Weights of a small transformer language model.
Training: a variant of SOAP for these matrices, 261M tokens, 3977 steps.
Each number is 128 + 24 x the weight over its row's rms, rounded and kept within 0 to 255. Layers, rows and columns count from 0. Numbers have three digits each. The size before them is the row's rms in percent of the matrix's.

# layer 10 attention query, 512x256, rms 0.0701, rows 138-152,202-215, columns 64-127
073:110087129118095117095125131117116108146141109129140081132097137122145128124144139150126140100105107103154140147132122126183106140134126132149104130141102096123131198165106116104137118157137134
084:133109154130121125147136143161155140113120130129132092148127095171185140154099133184121121141122141102106169153136130168138143140143085105195157102110095169129134110121145135090107152109151098
128:110128127116114144127103064143140138132115153122139112107102150153133123111101141110124126132145147160161118126104107124170116125134121142117178109143103119123149152078114079134136136118109139
117:142153112139141128149155148126088105101131113106131136099139101125116152105096126118123130132145100158100117160103093110126130104107121140145091146114110160151108097146158151113107141127111138
133:156138144150116115099143117120137119116118092123106132128153109140180161142079141138131128138130110094111116101126104149141099118103157085109105113118171154125109115106144144094138152128166157
160:087114156204143136140108123087162083110089166098087145115131140139133144153153154123119118098079147167160096121130113141099104134126115135106105099132147148166151126116110116144163112107118125
162:163115136104166103127109096098129151125100141121141118141142090104112127090144133084109141117095125142120094126157120090145074153110139144122143137104102146167130171111108125129165125075129076
165:099083128143103134128124111124122107147161115165149115138172106179136162105096117118172111127130132114144128127142113143098140167109136122127138159086144158133135115145094139170150151160133115
166:125166119125112133148166101179132129108145110073119163127115134123112125107121103117128129122127105120104143120108090132131164123121153082161130180114114084139137118156108097123144119121099160
167:130134149135138092110187080163111128089105170102154116148124090121104101155147122167120132136140113164161073094101118136120126124131096156142148155126138121109137129137109172129129128106104129
168:144107144117160159121145104145137103122192136106131196131159133153110178121119097130165105111152146144146098137157110091113132149106099134174132150129115094132161107136166129139159153110180134
163:100112135159131131110149074121145146154118118133116165112140106182171082133137138159143160131106115099146132148139147144145121131087106149153142111109136116110119131117166126134079131170138110
158:125128153122106118126118114100164139131151118121077115135094109120114159145207170125187140127145163174113096097136107162090154092176127109154142127138129149158078143116110143112096102138124139
163:175137080138081134130135138150108108159108163133140073171117145137104165149074142120109132106117154082150135091155124175111156144114098112144102115094153171162063164107132108133115133124134125
150:139079112160113121147153148115115095124107132154113139109105134173137142207132174131137118129142047155179122111152164148113116070103122125171132171147143094148110129163139105154115122138129146
119:130078145120139100140136118124142164110105123188122135123135098146132104138117152160138119137082073091126195135131116145146129140100138138098193106144137139146095135127172123153140154132118151
109:110127137107134138127153140138114126138127180144128105174129112138157141082127089072146127105085120156131133154147111124126149175153104084185114119129092154091100143141078137145162157157129136
097:175117092162092133116167117149134101119120111137135161107144141110090162093113174113115151119199119156171158094137138117148136098112099203143081149084156147146145139090124125093120151111159069
101:136111123139142129126128146089114091088136109149133141130111146118097117127081157105078107161161138160138110117132128116117123156105113080154082125127161106147105080128154157106128127148097142
095:178117099127146158124126128144112147123105072123084133120113136114134144142127119108113134153170123140117146105109144123159136091122132126085115098128156123084097122088138143109133171149159141
094:120113106162133113146111125091148153154135154109088142124111125094129125144119153126151159150115196154158166099133111199113110135140118111118085126152132154144153113146150104129163131106083123
095:157136113143124096120116125136118158157118143098192136139129066125143125121148092059156112091120148099139075115127156092167091107122155132128137148128106172135142175113114087056132127161139132
093:120157105105091153124127129117121144124169129173122132139107139123099169086116090147175132070118103126158125163129073122142129139115120154099143179104106124174135148156138134148156120142113108
093:109144145138135105130149133112136178110112108111121164092125112125129092160182154148112155140076168118134111072140107099077130089127153107171145137171181110155152143103112118101129129140100104
090:129158154157092183131150138142135151110108181109149097158103123108095145120129131114105105148138129167122096106131161146123074106141107124115081136098114148108131149088124162134113121109129162
098:150169131172147150114131120124116144124157126100155222105153099117089146155144118133155111149104142146160122062104104115080128119142101137166112159126113106138125139118109135116150154125143145
087:201117156118132092131121103120089179170137107132098107095134122139182138184132146135133119132091129116071124135133156104137096109121137108167157123111106111113124114132151089142079097142139104
099:128148131136122097154127099172124150210160156106110130114069090146130164127137181096150156115137136138122131127121094128082161117145152111167145106137107147112125157147103108119121155150077098
104:148131087123111128115125115170112093120149132106140103158091110099093115122111082140108135145153152082149105100119110156114125155119092167113101149091122148146137141095124130119102110143181147
# layer 10 attention key, 256x256, rms 0.0718, rows 74-87, columns 64-127
078:106115120143131122080138130161137085108111106129150139131134145095062139130117154128115158112157158137122137179113146139118162154105105133080104148109159163133112112149116156071124149126101137
087:162140079166127197124096151090137116153143158178135089105123137120070122119132095076121115107129147192173144127151118125099173137150126160117167136131160103104124161149138138120128103112122147
099:126128170128095123096125118131128146102123138122125140140111126155069184119149161129130165079158119148118137116145146151091139116118179157124115121106147157137162060131137121129123172126134087
122:155118144134127168105113151138163105159128172142146148123138084137128145104130118083124154102117127139135147098128105136095146149121100143120167123133122147167147088150122136136099159149098111
145:152139124088134121103114113118130085139082093155153125113185152148136122127168147087128123163108132099081137100110137141128126098100141107114109107129137087118099156094123133130163127127106142
146:108124143146102105146161154136116162122105127128086117089095138125124158106112110141096213175148154126126087141134158133120128128108084136121151133102134125131094123118125152135150149145143143
155:142115121124123149119151154144130151143147139105152156171128119161087109090080178121094145085124101118115127130099151120131162110142127162166138101129139123121141128127108076102113108146122089
155:146131114099109138171170172125152117125147111174129120105090131158107150084117146138132113136117121129158127137102116136143094124126101144110192140141075115141128132117083117147171083141090111
151:115120131150150083123124095090165098110113143135114112148165116106093089156120204142150157140109125150142109087143118120140071123128132140100123161162107123112139166128103151097139179157112082
154:111120154159159073113139122112104162156130152136139124090103091105084151152140091063104151108108173131152133099138107155121101133118145112103133118129117130094147135122134143138127116085122160
157:125112115178102146115161164124105119181134130158127139174172131127093103174151105139114127121128133151153156103145156135147147151100136172196094140111114155177151133098131142088156090155131115
152:150107139117110125098162102140068157109123150141148142101091115128120127127165110122111122156093124159103107165131143105120129126109128094125080123092159165104160128100165095139106129111098169
149:117145152101147093145133150132105144130176190122109106141123135148092182076122155135138125128123124139124156151119142110071128114133151147125115147120133163106152159132104108123126137181128105
153:144090116121136116127085122148155095157185139107113104101127129131096091163136088136139123133155129113158119090099141125099133151141128142100094131110151112130121128072155115157097151112154114